Part of a small language model's weights.
Size: 14 layers, width 128, 2 heads of 64, MLP 384 GELU, vocabulary 8192, 3.36M parameters.
Architecture: LayerNorm before each block, tied embeddings.
Each number is 200 + 40 x the weight over its row's rms, rounded and kept within 0 to 999. Layers, rows and columns count from 0. The size before them is the row's rms in percent of the matrix's.

# up: layer 3 MLP up, 384x128, rms 0.147, rows 112-122, columns 64-127
# down: layer 3 MLP down (transposed), 384x128, rms 0.141, rows 112-121, columns 64-127
up112,094,265,250,226,256,209,254,283,127,215,256,199,169,214,130,191,174,152,204,174,162,199,134,240,199,159,244,203,156,204,110,206,234,222,234,128,158,241,158,164,260,147,160,188,167,162,239,203,100,144,175,206,201,155,206,237,197,240,197,180,202,195,188,148,144
down112,099,149,191,155,157,310,233,209,138,242,185,124,224,254,140,218,223,267,187,223,222,233,249,246,234,160,238,230,189,168,155,183,173,216,238,265,207,183,229,218,258,193,184,189,192,231,139,182,219,201,206,266,143,173,193,217,218,172,195,226,174,138,238,243,102
up113,105,147,180,238,237,171,174,167,200,175,242,190,235,167,266,169,226,273,200,172,194,234,232,189,194,187,195,214,221,157,214,257,204,242,154,216,194,179,180,154,197,169,190,229,204,202,257,201,293,189,171,150,157,280,282,192,201,196,244,141,161,260,237,164,169
down113,116,162,273,216,198,154,181,196,212,139,128,154,158,155,208,220,173,143,243,230,182,280,193,244,264,223,248,258,224,207,134,181,192,250,202,151,235,210,274,222,206,218,171,158,145,152,252,211,250,222,150,178,257,182,172,207,209,237,214,193,217,210,151,188,222
up114,097,262,192,223,198,180,217,197,260,178,117,185,148,197,86,238,229,192,267,203,223,211,210,199,183,152,166,212,234,133,181,234,254,215,184,185,191,181,216,260,205,207,282,227,167,303,184,215,193,266,162,129,184,209,191,221,211,198,197,238,206,216,186,234,170
down114,095,218,189,181,217,179,176,206,191,200,240,130,208,174,292,172,256,203,174,245,183,271,164,223,202,248,282,227,217,187,110,207,176,194,221,230,180,202,197,153,191,246,177,176,255,190,194,159,148,209,299,194,155,236,236,165,228,212,126,176,147,228,160,223,198
up115,113,199,275,210,216,215,149,191,194,145,178,212,167,243,228,153,258,205,211,153,162,191,251,194,158,239,177,201,252,221,273,207,199,212,140,228,238,161,268,213,264,201,201,163,210,177,231,254,279,230,191,149,207,136,106,203,215,178,234,193,165,214,153,120,199
down115,114,182,161,241,185,240,252,167,264,177,161,248,156,218,197,126,199,220,180,214,239,207,196,169,163,241,234,122,224,172,186,236,141,188,206,224,189,143,201,189,229,188,181,181,220,141,260,221,175,156,162,294,226,225,269,257,217,139,203,225,131,220,180,207,294
up116,092,216,155,202,209,211,192,211,223,215,195,114,287,255,183,202,241,267,182,255,171,285,179,162,191,214,163,208,137,180,223,204,211,257,162,180,136,194,248,162,179,126,197,199,117,183,147,252,122,288,122,82,226,255,237,188,207,263,175,231,168,160,260,210,197
down116,097,168,194,174,166,243,234,214,181,188,125,220,184,173,223,181,249,214,243,199,193,241,91,207,260,228,211,150,200,210,162,161,211,265,174,190,171,166,282,141,221,296,221,253,201,119,186,217,263,201,249,252,189,221,120,223,248,185,241,184,176,208,251,185,169
up117,107,220,174,103,228,231,174,252,160,175,230,202,194,181,221,195,182,171,323,260,278,189,241,198,175,185,194,149,124,191,227,154,232,225,160,167,129,194,198,220,158,170,152,285,245,230,237,184,279,117,233,226,197,237,203,140,197,146,114,187,206,206,215,229,194
down117,092,200,183,137,136,231,270,200,181,182,174,174,193,219,230,256,250,208,171,208,216,256,165,220,178,149,213,262,202,207,194,233,194,231,180,244,146,122,204,186,257,181,194,176,234,189,159,217,239,318,213,233,217,184,160,194,175,205,173,90,188,204,238,159,192
up118,114,141,178,230,150,148,260,246,223,180,145,227,221,258,234,260,213,215,233,186,193,155,183,132,165,193,214,211,215,186,213,176,145,222,168,131,101,179,246,225,156,233,221,228,207,192,243,253,216,186,212,213,188,236,164,190,145,228,186,208,175,180,241,199,213
down118,100,195,239,196,225,163,153,215,251,184,160,223,198,194,230,275,104,198,121,217,212,216,193,237,220,208,220,187,151,262,213,178,236,175,237,181,203,206,222,142,254,203,191,213,221,220,193,195,213,234,245,202,139,194,239,206,248,189,129,182,191,174,206,194,218
up119,090,207,162,236,228,185,223,220,166,182,178,184,207,137,253,241,203,231,167,116,171,165,213,196,198,160,172,261,70,188,238,256,251,188,154,173,232,131,165,210,162,224,173,184,228,183,161,182,257,221,161,234,141,178,218,215,241,246,112,159,227,178,160,190,219
down119,092,224,195,178,200,143,232,229,170,322,192,224,262,140,226,157,174,127,244,162,158,148,204,170,166,231,210,204,121,205,170,217,177,149,183,163,190,184,217,197,198,209,222,203,142,168,230,157,174,206,232,191,198,157,226,198,215,204,312,151,178,177,161,239,193
up120,105,238,302,206,234,129,199,231,142,276,279,164,200,247,204,236,218,206,286,195,148,205,206,174,200,226,202,237,217,151,220,213,297,164,187,218,209,164,209,183,227,114,181,193,207,149,236,171,197,186,170,222,269,196,172,178,156,257,186,188,147,210,211,190,132
down120,103,209,188,234,153,141,198,175,139,182,207,219,142,121,192,153,205,197,227,199,228,223,214,230,227,198,240,174,199,120,206,189,206,140,244,218,159,178,193,221,199,176,212,152,184,114,191,204,191,198,173,208,256,176,209,187,156,185,208,240,312,236,216,213,221
up121,092,184,147,211,177,246,197,252,246,202,181,168,222,192,236,214,190,208,170,91,199,165,195,259,185,115,164,149,183,265,130,189,147,224,211,141,216,229,200,140,239,278,223,212,233,213,190,182,247,162,168,166,221,219,271,132,182,182,235,148,152,234,206,290,173
down121,091,267,177,115,206,126,142,149,232,211,164,202,147,192,185,153,191,164,167,141,208,178,189,192,208,138,196,197,173,263,211,179,188,199,212,251,220,186,175,147,228,200,186,210,228,169,244,245,204,218,220,237,203,145,174,193,205,213,269,256,208,197,240,186,235
up122,098,225,204,244,198,229,190,172,151,174,244,212,252,251,211,196,220,135,182,246,154,250,132,190,227,166,217,275,252,227,207,188,272,250,151,180,189,149,197,283,210,178,210,304,216,212,227,234,174,239,253,223,194,108,175,172,148,167,104,147,223,229,206,184,169